Part of a small language model's weights: 0.631M parameters, LayerNorm before each block.
Each number is 128 + 24 x the weight over its row's rms, rounded and kept within 0 to 255. Layers, rows and columns count from 0. The size above them is the row's rms in percent of the matrix's.

# layer 3 MLP up, 256x64, rms 0.19, rows 0-199, columns 0-31
size [ 81  95 106 100 102  99 100  96 109  95 106 106 105 107 101  93 110 102 101  93 101 110 103 112 107  89  96  97  97 100 106 103  96  93  95 101 105 107  90 108  89 113 105  78  88  95  94  95 101 107  99 111 100  92  94 101  82  91 107 118 104  88  93  97 104 100  88 115  97  88  98 121 103 103  93 104 103  93  90 104  92  96  99 101 100  96 108 100 106 100 100  86 106  95 101  97 105  98 104 100  94 108 109 103 103 100 103 108 108  83  95  90  83 107 107  88  93  87 100 111  97  99 112  91 100 101 101  94 115 106 101  97 110  83  88  96 108  96  85  91  86 106  89 108 100  99  92  97 111 107  67  89 110 110  95 104  95  96  96 110  98  93 101 108 102  96  89 102 118 107  96  88 113 105  98  90  95  95  83  94 102 110 114  89 102  98  96  88 122  88  93 113 112 103 116 101  86 112  97 111]
[[106 149 116 150 119  80 142 107  87 180 149 136 122  92 165 108 115 130  86 153 126  97 156 132 137  94 120 158 145 160 154 129]
 [ 84 117 134 114 170 178  90 113 141 120 145 115 109  90 146  96 113 127 127 133 110 135  99 114 131 120 141 136 125 105 135 132]
 [146 180 155 145 155 127 116 154 130 124 135 152 133 128 148 123 151  96 140 105  79 129  94 135 128  89  99 106 148 165 137 147]
 [153 118  99 156 118 122 146  53 146 136 155 104 168 110 151  82 114 145 123 120 171 125  88 106 133 135 117 169 145 111 163 111]
 [152 164 120  91 107 119 153 117  95 157 113 186  99 130 167  80 132 109 133 126  76 157 148 130 154 158  80 117  94 151 140 141]
 [143 139 154 136 129 163 103  86 100 150 129 150 125 139  89 116 114 152 136 105 171 156 130 114 114 113 112 108 104  91 162 122]
 [153  72 175 157 154 143 169  88 127 113 114 124 160 130 138 168 121 129 141 141 128 115 123  80 152  84 137 152 125  97 119 135]
 [133 149 163  90 115 133 148 124  98 110 122  99 174 110 128 144 105 122 139 101 149 142 140 110 141 184 125 169 164 126 131 137]
 [134 120  80 102 150 139 150 142 130 105 119 120 145 112 126 113 170 159 147 121 135 123 140  76 116 138 151 144  99 110  89 141]
 [123 105 124 119 152 122 127 141  88  91 149 104 137  96 151 172 114 193 122 152 127 115 125 151 110 216 123 107 172 131 149 125]
 [108 149 194 166 183 116 107 133 138 107 134 144 134 118 183 111 124  79 102 113 125 111  82 122 139 140 119 164 136 127 138 138]
 [115 151 118 109  86 105 109 109 111 122 151 143 117 128 145 113 189 108 144 169 120 164 165  93  94 154 126  99 118 119  99 167]
 [127 149 107 111  95 149  94 127 153 105 146 129 100 158 118 155 139 142 129 123 147 122  94  99  73 153 110 157 123 119  72 155]
 [124 144 106 119 114  91 143 107  88 148 144 137 133  90 152 155 130 156 138 139 136 117 141 105 160 119 107  92 128 125 192 143]
 [123 136 129 174 145 124 139 123 135 123 118 159 115 145 129 162 123 153 125 135 146 134 161 126 123 163 113  90 128 153 118 135]
 [150 166 155  62 109 177 116 120  99 129 159 143 152 107 133 143 113 121 121 138  79  99 158 113 136 134 128  94 132 110 148 128]
 [139 141 168  83 121 159 193 100 115  82 123 129 104  99  92 119 134 138 113 127 154 141 120 106  83 119 147 161 116 127 129 118]
 [127 162 163 145 120 138 160 112 152 114 102 183 114 156 154 138 156 117 156 136 109 110 154 122 109 102 102 136 123 138 157 111]
 [169 115 143 157 137 150 122 147 132 124 121 148 122  76 124 114 117 129 152 117 146 140 111 156 112 100 112 138 117 124 159 137]
 [137 114 108 155 131  76 126 123 156 103 148 103 125 123 154  94  94 154 146 120 119 126 156 171 152 121 103 143 145 130 163 173]
 [139 152 104 160  72 170 147 121 127 111 104 147  94 122 149  89 140 117 133 145 116 129 167 150 102  99 174 144 159 158 132 141]
 [132 155 168 156 172 100 106 133 144  97 130 135 145 142 169 141 153 117 146 125  76 128 109 120  83 110 161 166 116 161 142 117]
 [116 133 143 146 111 132 105 112 130 154 141 131 126 118 146 140 139 163 151 115  88 130 118 154  89 131  95 160 159  86 144 179]
 [ 95 148 139 130 151 115  92 113 123 146 115 121 115 111 137 129 159 117 167 151 104 127 144 134  81  62 114 184  92 139 144 146]
 [102 160 151 101 109 117 138 129 142 113 109 120 122 127 134 144 121 134 133 137 164 124 127 160  94 149 186 125 107 109 121 160]
 [152 126 175 119 158 147 113 163 135  99 176 103 114 109 147 131  97 140 141 125 124  95 157 115  95 118 145 126 111 101 161 136]
 [130 142 116 115 159 103 128 102 103 142  96 186 153 123 104 152 146 132 102 128 142 160 143  85 159 103 154 128 132 125 131 104]
 [147 126  91 163 144 128 119 107 138 120 180 121  73 101 134 142 176 165 110 101 110  90 103 136 161 133 104 109 129 130 157 120]
 [100 130 134 133  78 110 105 124 106 146 140 146 102 127  99 129  97 134 157  80 114 138 107 104 160 145 109 134 119 125 143 169]
 [145 117 128 133 181 115 114  75 145  90 125 112  56 121 150 134 103 147 122 119 120 166 150 137  95 176 130 128 120 120 101 150]
 [115  68 144 105 135 114 135 131 155  75 157 154 109 144 107 175  90 160 126 156 176 157 127 113 120 112 107 156 140 138  93 123]
 [115 111 153 109 126 179  99 152 126 149 146 122 130 136 117 135 120 121 105 116 131  94 120 104 159 144  96 126 141 120 172  86]
 [160 147 120  60 122 121 134  89 125 178 126 105 116 119 139 158 132 128  75 144 171 131 144 142 129  91 107 137 103  93 128 120]
 [151 125 134 113 135 121 157  96 104 107 164 119 157 125 122 125 146 121 165 128 112 110  95 131 103 118 108 119 177 115 157 112]
 [137 125  87 123 161 129 132 104 143 157 117 126  80 173 122 108 109 144 123 144 159 156 110 163 115 150  83 124 129 148 113 111]
 [152 143 129 120 135 102 147 118 125 121 160 118 156 119  66 101 123 126  98 126 133 165 144 172 109 125 155 160 138 108 117 119]
 [ 98 142 112 130  84 111 108 124 120 165 114 116 148 132 141 104 160 140  94 108 143 134  74 195 127 116 137 149 122 152 172 142]
 [102 124 168 124 153 139 125  97 118 101 113 142 150 115 154 122 139 111 130 145 180 132 126 132 150 120 107 158 174 173 102 118]
 [111 140 130  86  81  78  97 130 145 169 142 148 132 127 119 133 130 123 112 121  79 152  96 189 129 130 145 139 182 113 153 145]
 [122 152 130 156 106 118 130 139 142 145 107 131 130 172 130 116 142 163  97 145 136 144  88 157 114 118 128 131 126 130 141 126]
 [154 146  98 102 122 140 120  64 141 105 152 161 101 121 105 127 120 162 143 136 128 121 153  99 128 131 115 118 141 158 120 163]
 [116 118 124 170 122 152 142 120 131 127 155 160 137 114 173 134 100  99 119 111 108 157 147 154 135 172 109 162  94 106 157 127]
 [155 110 149  81 123 177 134 157 111 118 148 127 125  86 149 116 151 112 171 127  81 128 133 116 104 142 115 145 106 105 169 114]
 [169 138 145  99 134 130 109  95 116 119  79 172 151 100 134  94 157 131 113 128 112 103 148  95 123 104 106 148 109 117 126 126]
 [102  98 145 113 118 129 102 134 146 151 125 148 137  81 198 167 133  98 138 152 134 123 150 100 146 151 158 188  89 128 175 131]
 [109 140 159 104 128 124 173 101 127 140 128 144 163  94 179 128  85 102  91 143 100 128 135 117 119  80  93  98  92 177 102 113]
 [122 120 135 123 145 160 160 124 144 135 165 143 140 148 169 128  94 164 145 108 107 147 135 110 109 104  98  69 139 142 120 127]
 [110 100 154 156  95  91 158 129 158  83 113 139 172 131 129 151  72  93 103 125 133 129 132 145 175 141 133 156 136 115 163 129]
 [119 150 127 129 131  83 132 107  94 126 158 150 148 144 138 143  88 129 144 151  91 133 112 131 158 139 115 187 111  98 147 150]
 [ 81 154 126 133 125 146 153 151 141 108 118 135 150 152 109 145 128 124 104 130 120 110 126 136 148 143 132 149 117 117 157 121]
 [136 146 109 142 116 152 117 121 120 118 113 131 136 101 127 140  93 141 138  80 138  98 144 107 172  83 139 132 169 135 149 101]
 [ 63 167 144 133 127 112 163 157 116  96 104 120 144 128 151 139 124 136 167 131 109 103 133 141  91 147  95 125 127 131 167 157]
 [132 136 148 130 151 128  99 105 155 119 128 156 131 153  72 148 118  84 158 171 135 135 164  99  99 145 103 151 115 149 103 135]
 [ 55 145 124 128  72 123 136  79  81  98 155 151 119 152 133 142 138 121 126 199 143 125  99 118 123 138 100  78 155 143 118 133]
 [145 147 105  88  97 108 121 163 113  94 123 160 124  77 133 154 142 110 138 110 101 109 131 127  96 104 149 108 178 148 127 167]
 [152 148 128  92 119 149 127 123 120 119 141 141 111  90 153 147  99  77 175 112  91 144 164 127 130  95 189 130 113 128 139 144]
 [124 146 109 178 103 153  88 154 126 134 104 157 116 170 102 150 102 177 157  95 136 128 123 123 123 112 131 140 157 104 155 113]
 [118 109 169 105 127 115 125  74 143 128 107  77 114 104 120 127  89 134 170 132  95 105 143 114 136 120 127 110 161 143 133 132]
 [122 144 130 102 140 126 144 138  81  90 114 141  95 128 142 143 148 139 128 137 140  83 120 154 112 120 117  58 102 154 170 116]
 [138 160 112 115 125 104 100 139  80  77 111 125 114 100 112 128  96 159 177 145 109 102 156 100 130 173 122 140 136 113 143  96]
 [111 119 138  85 134 125 113 117 148 153 106 137 112 140 146 137 189 132  85  88 104 133 115 139 109 176 121  74  94 140 165 180]
 [132 136 125 125 124 142 106 143 113 175 106  76  96  97 150 147 131 140 168 151 120 141 111 140  98 142 125 109 148 168 118 137]
 [123 131 171 110 148 123 147 147 133 111 122 160 146 111 128 149 110 113 139 111 128 194 131 121 134 110 164 109 170 133 135 116]
 [117 124  83 142 142  98 103 112 155 150 111 127  75 136  97 117 108 111 129 151 141 158 151 142 104 149  88 105 114 138 116 175]
 [122 140 110 125  84 145 105 146 127 143 102  87 115 152 144 100 135 164 151  86 163 125 128 101 124 122 111 106 184 104 137 114]
 [109 152 110 121  91 115 168 144 132 108 173 135 125 116 119 119 151 149 105 144 132 139 128 107  82 121 107 147 165  93 112 151]
 [118 166 138 136 130 116 131 113 139  86 158 130  97  93 102 154 108 125  83 144 114 129 103 135 154 164  75 134 149 134 149 110]
 [ 96 117 102  80  99 116 110 164 124 146 118 140  99 132 108 119 132 151 122 150 117 134 137 131 134 107 107 102 137 131 135 117]
 [124 127 134 170 148 152 140 155 106 133 131 125 158  92 148 135 128 131  77 119 174 183 117 120 110 164  98 100 189 131 143  90]
 [ 95 146 177 155 103 107 143  84 123 106 139 148 114 134 141 139 133 146 116 127  67 126 123 106 175 152 125 112 144 154 112 103]
 [158 161 148  91 171 165 146 149 169 123 134 119 110 101 109 169 138 149 137 150 108 155 121 145  83  95 110 145 125 147 130 135]
 [109 135  92 160 142  61 134  81 172 124 118 126 122 141 117  78  99 116 157 108 118 144 125 118 129 148 127 135 166 157 140 132]
 [160 114 112  82 134 130 133 112 129 127 139 129 126 139 166 116 154 149  97 113 137 122 154 115  82 122  85 122 158 150 140 124]
 [111 136  99 179 118 154 120 111  76  91 127 118 107 126 141 159  96 104 143 116 149 122 136 145  88 122  97 115 139 141 142 113]
 [132 136 126 135 133  87 136 126 117  79 130 115 102 108 105 133 118 166 118 107 121 129  82 178 130 159 104 150 149 104 110 118]
 [119  98 158 150 134 148 142 136 114 132 129 154 124 141 142 150 135 138 170 128 126 142 122  97 136 131 122 131 122  73 177 110]
 [171 151 105 175 169 111 108  98 139 135 194 158 137 122 118 125 111 139 106 122 112 154 170 165 125 134 117 125 111 150 136 106]
 [153 103 138 120 125 137 123 107 153 150 163 154 121 139  98 134 117 161 137 130 147 145 132  82  75 116 150 157  92 156 123 100]
 [150 145  89 106 118 106 159 133 128 131 121 157 135  98 152 138 120 213 144  74 133 100 132  94 149 120 146 116  79 108 149 132]
 [159 160  91 114 127 109 142 111 143 102 139 128 138 115  87 116 117 134 134 125 176 135 178 155 137  70 111 135 126  98 161 132]
 [100 152 162 168 107  86 115 114  96 133 105 132 152 174 138 100 159 134  97 135  94 119 134 136 166 164 156 150 157 141 148 123]
 [161 141 154 147 165 111 139  96 121  79  69 149 137 139 116 177 118 120 119 118 137 131  95 101 128 135 114 122 143 139 174 108]
 [147 146 107 196  82 125  77 138 135 115 144 148 144 109 132 137 124 117 109 152 105 115  71 113 129 128 115 151 123 160 145 140]
 [118 122 144 130 124 121 137 139 145 112 114 122 130  85 124 150 153 133  96 126 154 128 173 162 158  92 109  83 114  95 126 100]
 [116 170 133 111 135 129 140 132 115  90 149  71 146  94 164 154 143 146 126 172 110 148 109 169 120 146 135 122 162 149  91 125]
 [117 142 139 122 107 139 163 107 160  81 134  96 115  94 166 136  85 110 149 147 124 165 114 135 126 149 109 115  87 101 131 142]
 [161 181 104 124 112 136 134  97 116 117  96 136 115  86  91 102 115  98 153 156 149 141 130 123 109 117 103 135 128 152 181 139]
 [137 125 119 121 103 100 136 109 119 108 134 144 127 143 144 100 122 144 116 112 145 158  93 117 119 149 106 197 132 166 132 156]
 [145  54 116 142 137  96 154  94 122 107 138 141 103 117 144 143 110 135 130 103 140 128 146 123  81 122 141 136  72 144 159 136]
 [136 116 130 107 103 145 152 130 133 160  76 144  97 134 151  93 120 157 150 153 134 155 118  91 133  75 102 136 157 127 179 138]
 [160 149 118 113 103 107 124 142  92 107 146 111 113 125 115 146 125 158 126 121 168 126 166 116  90 109 174 129 141 110 152 104]
 [147 157  81 101 136 158 178 129 139 100 131 122  99 145 151 131  97 147 144 101 134 157 110  90  85 149 143  94 128 100 130 130]
 [120 145 191 129 135 119 139 127 141  92 112 149 122 110 157 131  91 143 131 106 123 152 137 135 147 149 104 124  65 155  95 101]
 [ 93 109  82 137 114 142 155 121 150 170 139 132 117 130 130 117 123 103 112 122 153 162  99 139 158 113  82 131 136 118 136 139]
 [138 117 151 102 154 137 130 129 114 121  75 166 126 156 170 119 145 127 159 125 144 152 128 106 147 127 162 136 111 129 150 110]
 [115 130 148 133 112 140 158  95 185 107 122 101 185 107 157 136  97  50 108 140 118  98 133 133 149 132 128  89 117 140 142 124]
 [141 125 163 148 164 131 112 125 165 124 140 150 128 145 152 101 142 101 116 137  60 109 129 154 134 121 120 145 110 162 154 119]
 [ 98 173 112 155  95 141 155 145 135 170 125 121 128 122 155 119 111 131  98 147 112 132 168 122 131 163 122 133 129 101 102 126]
 [131 180 148 110 125 121 154 120 116 122 124 122  97 132  99 140 137 118 136 129 149 166  91 141  77 128 117 136 121 160  93 145]
 [ 78 166 125 133  95  95 133  99 137 127 139 158 130 118 159  79 148 128 110  91 129 109 130 123 164 122 138  97 115 153 172 120]
 [114 150 154  54  96 148  94 105 116 113 132 117 136 109 140 119 176 104 103 134 123 160 110 113 136 160 133 109 180 150 145 139]
 [159 130 136 138 183  88 108 142 139 118 135 132 143 128 153 113 103 101  98 150 125 190 131 102 125 115 140 170 115 118  85 164]
 [107 171 160  89 124 162 158 120 110 106 133 132  97 118 142 131 164 108 104 119  71  91 161 130 163 136 127 130 136 110 153 104]
 [163 127 126 110 162 122 114 119 122  92 156 142 120 134 103 136 151 134 126 121 137 124 119 119 105 100 142 132 158 129 164 125]
 [159 123 148  68 142 152 112  98 141 120  74 110 108 118  80 156 110 130 139 153 131 151 133 120  98  90 155 118 100 151 155 107]
 [136 140 124 155 142 136 145 143 115 111 173 135 140 127 156 110 136 105  92 132 165 150 155 117 109 138 115 107 111 153 107 163]
 [124 124 148 127 134 102 134 111 110 107 153 165 119 172 120 170  74 180 142 143 126 124 142 122 131 119 101 119 145 110  90 108]
 [115 159  89 109 139 112 140 119 102 133  99 101  98 111 128 122 145 166 164 139 152 139 129 163  97 143  96 123 184 140 128 110]
 [124 127 104 145 116 130 164  66 113 126 147 135 117 144 120 151 136 157 151  79  83 132  90 119  95 148  98 127  94 165 148 127]
 [138 144 140 107 140 103 141 125 180 138  98 130  94 110 111 147 149 131 135 108 114 120 150 101 124 155 113 156 150 118 141 133]
 [ 86 142 100 142 126 141  85 109 130 122 160 102 107 110 120 146 116 122 169 141 141 131 119 141 158 136 124 123 170 110 111 141]
 [148 129 132 118 169 127  93 104 128  99 144 112 121 120 115 128 153 155  96 108 128 127 183 117 142 141 119 112 138 113 123 119]
 [123 159 156 112 195 117 130 121  99 141 103 103 168 103 141 148  86 144 128 139 168 149 123 115 108 118 125 168 146 112 106 143]
 [127 128 142 107 152 154 101 132 127 126  91 107 133 119 140 125 149 154 137  94 153  96 193 128 115 114 153  92 119 156 151 155]
 [160 150 132 135 101  89  85 120 173 150 132 164 113 151 110 109 147 120 124 116  89 140 168 107 128 110 161 104  88 146 117 143]
 [153  82 159 159 122 137 127 126 136 138 114 145 119 117 172 152 148 190 138 120 186 142 106 104 135 114  92 146 134 144 132 119]
 [143 167 157 174 130 130 148 107 115 130 117 161  96 163 158 100 130 122 160 106 132 112 135 116 124 129 105 111 164 113 173 118]
 [100 135 183 125 114 116  71 142 137 100  86 138 107 134 112  94 105 142 122 127 137 146 143  69 138 175 117 141 104 129 120 117]
 [123 136 148 124 130  97 162 158 135 115 120 133 147 133 117 126 155 107  94  88 106 158 105  99 107 124 138  68  98 118 122  93]
 [125 150  94 107 119  76 136 151 134 161 105 176 122 153 157 131 110 117 140 139 150 128 169 128  90 131 179 132  99 149 173 156]
 [118 123 157 111 151 110 126 128 150 113  83 153 134 113 102 133 172 106 120 137  65 141 124 114 129 155 130 109 110 166 148 141]
 [111 126  76 115 126 154 116  52 121 122 148 122 125 118  92 143 166 135 118 131 130 161 162 179  88 127 123  94 112 138 152 162]
 [136 125 126 104 111 165 122 148  93 141 111 156  61 129 118  90 104 152 153 113  86 144 126 134 119 124 130 102 143 127 160 113]
 [ 89 150 155 106 150 118 152 143 134 129 110  87 133 114 130 117  99 141 159 112 121 125 174 113  95 127 118 128 122 129 121 109]
 [178 122 163 137 151 125 107 103 112 123 117 115 115 104 117 120 160 171 148 129 149 112 102 130 147 124  91 145 181 103 167 134]
 [152 138 133 145 119  90  92 110 124 146 165 159 110 136 146 143 130  98 132 144 199 155 130  76 138 125 160 142  96 103 130 137]
 [172  85 119 137 123 145 121  94 149 136 172 128  46 147 110 167 168 147 115 120 118 100 190 154 145 138 105  97 115 107 124 119]
 [171 112 125 125 126 156 125  94 112 118 160 134 118  99 133 161 117 142 107 110 134 126  94  90 133 107 129 149 138 100 136 157]
 [141 120 143 124 152  96 128 138 166  97 117 147 107 125 144 157 147 172 169 105 115 108 115 131 136 146  94 210 124 131  99  99]
 [131 128 164  96 150 124  97 126 145 137 126 142 130 100 144 124 149 173 127 151 119 111 109 112 186 161 102 117 163 150 111  98]
 [111 117  89 162 144 147 123 133 125 127 161 139  79 139 135 117 145 139 149 108 166 151 173 165 137 102 135 125  87  86 145 116]
 [136 129 158  96 146 128 125  77 118 104 121 120  75 124 125 194 157 135 142 122 142 129 110 145  85 127 161 116 134 116 136  96]
 [110 142  83 126 140 137 127 139 115 111 169  99 141 100 151 133 123 126 141 135 143 135 112 134 106 148  98 106 134 146 181 110]
 [154 165 135 115 124 102 131  93 145 110 140 168 154 154  91 117  95 103 129 162 151 141 120 116 102 108 176 142 122 124 119  82]
 [145 101 131 121 144 155 153 102  95  97 142 102 143 156 155 104 158 150 157 123 114 139 112 130  99 144  55 142 182 143 127 116]
 [164 178 113 129 101 184 146 130 121 151 189 130 133 170 105 111 136 122 118 100 138 112 112  93  88 125 151  74 131 120 148 126]
 [105 132 147 116 131 117 146 122  95 151 129 101 156 136 132 123  89 125 110 155 138 141 175  50 129 177 174 137 129 102 124 104]
 [ 90 140 139 194 112 111 119 112 102 114 120 151 150 100 128 137 120 128 109 135 173 142 135 114 145 154  90 119 137 176 128 113]
 [140 154 125 158 151 135 111  82 135 141 168 150 117 123 137 137 155 156 129 111  92 113  91 144 154 117  97 145 155 118 128 123]
 [115 144 145 130 142 148  94  97  96 126 138 149 118  81 167 128 118 114 106 149  99 132 141  87 114 134 148 133 123 153  88 159]
 [129 158 148 163 138 133 121 114 160 133 148  95 140 143 161  93 116 106 108 128 100  80 125 162 174 136  76 104 127 138 177 140]
 [144 131 132 135 151 133 109 178 100 103 103 117 113 132 141 116 184 137  97 179 147 156 122 147 109 125 123 104 132 161 171 121]
 [150 123 107 139 155 112 123 120 122 133 124 121 110 127 149 135 107 122 158 105 154 122 181  74 126 154 159 113 132 146 118 150]
 [134 137 114 133 100  97 136 110  95 121 165 122 137 104 152 117 124 133 105 127 195 139 144 155 105 118 110 108 110 127 142 113]
 [137 153 153 172 158 136 117 153 136 131 116 110 136 130 162 145 133 100  91 153 119 106 124 166 135 123 107 132 131 154 122 174]
 [152 136 182 117 120 138 119  87 122 162 135 162 138 145 157 129 102 135 141 130 106 151 125  94 109 174 145 163 144 147 169 115]
 [110 101 159 147 151 135 139 114  89 103  93 141 103 147 110 138 118 152 150 134 108 129 183 115 132 139  94 145 112 165 115 118]
 [126 133 124 164 112  99 107 114 129 124 105 135 132 101  94 110  93 134  95 130 134 130 158 116 170 111 138 102 153 168 135 146]
 [145 177 113 116  92 120 133 128  82 152 129 115 136  93 173 141 148 113 158 157 143  75 122 120  98 138  90 113 132 142 165 114]
 [152 136 118 103 131 131 138 133 152 144 165 129 139 171 153 134 121 139 134 166 115 154 102 123 115 142  51 119 118 144 105 142]
 [123 130 122 133 140 106 138  63 144  97 142 136 147 143 118 131  71 142 135 129 128 124 107  97 138 146 110 165 120 169 120 107]
 [116 140 119 114 124  90 130 161 145 147 121 129 157 117 145 162 167 105 125 120 159 131  97 162 155 104 101 114 102 130 173 105]
 [121 134 125 183 143 122 147 163  86 122 132 101 178  90 149 137 116 122 148 121 132 104  82  63  96 106  99 116 124 134 166 135]
 [ 95 147 151 129 164 105 143 127 113 152 134 133  98 167 154 135 119 172 110 158 108 154 135 149 133 130 141 121 155 176 133 144]
 [101 148  94 127  92 125 149  98 149 132 160 113 104 146  53  85 147 155 137 138 123 144 127 160 103 116 121 137 163 131 136 116]
 [131 160 135 155 121  96 136 123 109  88 120 109  92 135 101 123 151 101 130 125 142 182  88 129 116 177  98 148  97 124  98 140]
 [181 151 135 129 112 122 140  84 129 151 127 145 110 119 108 133 113 163 158  89 156 179 159 109 145 127 135 112  74  97 148 120]
 [149 142 126 156 133 115 157  97  92  73 134 136 109 157 116 157 150  99 144  84 100 137  99 134 174 135 130 119 111 161 146 128]
 [158 117 110 107  98 139 137 112 152 104 126 149  78  98 128 164 147 156 139  98 140 156 138  89 107 111 144 149 126 101 121 196]
 [167 145 149 124 104 144 125 104 125 140 155 117 162 153 112 149 111  82 117 141 126 140 127 123 109 159 149  97 150 145 132 108]
 [130 150 114 112  96 112 140 139 132 119 148 140 104  69  96 168 110 120 133 137  55 133 111 169 123 118 101 127 147 102 132 128]
 [114 132 106 128 156 148 142 137 116 129 133 126 128  97 162 147 114  93 152 128 166 165 107 109  74 102 114 117 118 124 140 151]
 [129 113 123 115 160 171 140 114 143 134 129 110 100 103 208 136 134  93 135 143 161 140 155 130  91  87 146 119 110 152 152 165]
 [129 114 130 102 136 114 112  95 133 145 157 120 125  95 101 182 114 149 164  93 146 121 156 152 110 109 119 140 154 124 152 133]
 [129 104 168 101 134 154 108 103 123 129 134 127 135 105 178 139 112 124 138 117  84 139 100 120 160 154  76 118 162 103 163 154]
 [134 167 126 106 148  92 123 116 123 107 104  95 116  97 137 159 111 141 177 130 158 116 144 129 110 137 135 115 149 127 175  82]
 [149 185 107 147  93  92 113  74 110 119 141 149 117 127 152 108 156 136 161 103 166  84  98 145 105 116 120 174  95 135  97  93]
 [137 126 140 126 128 126  84 148 166 152 161 121  98 115 171 109 157 164 134 142 147 159 155 128 109 144 150 148 125 123  88 170]
 [113 181 110 110 113 178 184 137 118 131 143 169 119 140 142 136 104 102 150 121 102 115  89 134 111 103 109 120 123 102 172  82]
 [117 104 150 104 119 141 128 110 150 128 144 134 160 140 177 133 100  92 132 101  62 108 120 140 147 168 105 152 102 130 146 113]
 [109 136 147 168 125 119 125  95 147 137 172 124 128 117 104 117 136 112 110 120 155 128 154 131 138 111 138  84 111 157 158 178]
 [126 125 109 127 125 166 114  72 108 131 195 137 143 114  86 152  80 141 159 143 128 121 156 155 105 116 140 152 152 152 112 147]
 [ 80 119 113  86 128 126 129 139  99 119 149 126 121 136 149  73 132 154 193 157 137 109 120 140 115 165 110 108 152 195 144 109]
 [108  96 128 151 142 177  86 105 137 120 134 136 176 120 182 136 150 130 108 105 121 131 127 145 133 147 104 157 107 115 134 106]
 [142 141 122 163 148 153 127 123 143 157 154 118 142  76 128 138 105  97 162 134 154 161 162 117 107 124 136 186 101 114 191 177]
 [175 173 106 137 103 120 113 119 171 116  92 118 109 112 154 146 118 164 142  76 102 119 138 110 120 130 176 110 138 104 124 114]
 [ 64 159 208 113 137 133 109 116 138 115 107 133  80 136 126 147 104 119 124 164 105 106 128 128 133  89 127 167 139 149 127 136]
 [129 177 119 132 136 116 151 109 117 125 102 115  69 114 138 138 133 146 147 141 124 140 109 142  91 152 120 149 140 131 122 122]
 [147 163 121 120 153 132 144 137 150 125  98 146 122 126  85 161 127 146 154 124 128 112 126 175 121 156 126 127 142 135 115 128]
 [ 94 103 106  52 142 104 123 126 127 100 111 124 150 119 109 130 151 160 130  70 132 137 165 106 137 138 120 115  95 112 110  90]
 [119 142 127 110 151 124  71 132 141 144  82 129 135 127 120 135 170 102 101 110  86 123 135 119 138 132 128 148 109 146 123  96]
 [119 135 124 122 112 182 104 132 134 118 143 151 114 147 158 139 186 147 126 110 102 104 128 121  86 115 145 145 117 103 120 134]
 [ 85 132  93 142 138 129 172 106 111 135  80 156 118 103 127 124 113 150 122 134 108 160 168 121 138 100 112 128 106 165 154 139]
 [ 98 191 113 106 100  78 100 131 109 149 112 150 157 111 159 120 145 116 142 141  88 133 130 164 137 112 133 110 115 134 154 109]
 [107 100  93 169 142 122 109 155 181 124 132 143 157 131 111 131 138 140 142  98 125 111  90 137 147 113 118 125  91 151 171 130]
 [114 104 123 118 163 131 115 114 100 147 124 124 126 119 156 148 129 116 146 124  92 138 113 144 111 124 119 138 126 103 162 123]
 [142 150  99 114 146  65 155 140 161 128 130 165 151 105 125 149  96 108 161 105 115 118 102 133  75 146 134 141 113 119 166 125]
 [117 156 121 145  78 135 130 129 166 179 146 126 123  85 160 151 115 140 132 105  82 109 155  99 119 130  88 192 112 123 162 122]
 [129 188 103 105 145 159 133  83 142  87 160 155 126 166 103 106 143 144 157 125 111  90 124 104  98 107 123 118 106 136 119 130]
 [140 133 154 162  90 104 137  74 177 103 166  95  84 143 106 135 101 130 141 120 108 153 136 129 147 130 122 122 169  98 144 102]
 [146 138  94 146 133 163 136 125  94 135 179 149 115 100 153 142 102 147 153 106 132 108 152  95  92 136 135 129 122 130 163 181]
 [112 147 136 137 143 126 104  89 173 150 141 155 136 150 146 107 127 145 131 153 117 141 130 170 105 154 129 155 121 137 112 109]
 [ 98 148 179 171 125 131 115 116 141  90 146 134 131 169 178 137 113 139 114 130 102 107 124 139 133 134 128 142 127 117 122 127]
 [142 132 145  83 153 157  76 140 118 154 140 139  78 138 145 141 113 180 166 132 119  93 125 136 148 138 105 112 141 157 163 125]
 [149 119  89 147 104 116 107 102 120 129 157 113 117 121 101 197 136 108 157 127 108 133 157 128 115 135 111 146 124  88 117 105]
 [118 101 107 162 112 135 148  78 119 150 137 103 175 111 145 131  89  96 184  93 153 141 115 134 145 136 116  78 109 151 158 105]
 [113 132  99 142 165 171  89 143 116 108 148 127 129 154 134 125 104  92 161  69  95 139 166 150  98 109 150 135 114 124 121 108]
 [126 158 125 163  74 114 121 126 127 136 197 105 126 150 134 131 129 159 126 130 171 115  69 109  96 148 122 120 138 148 142 134]
 [122 124 113  99 171 104 136 123 181 109  84 137  85  56 122 130 142 152  91 142 155 159 139 124 139 123 137  96 123 138 150 123]
 [100 109 117 154 168 143 123 119 168 131 127  99 117 139 152 148 129 142 127 158 123 109 115 130  91 112  94 183 145 167  73 104]]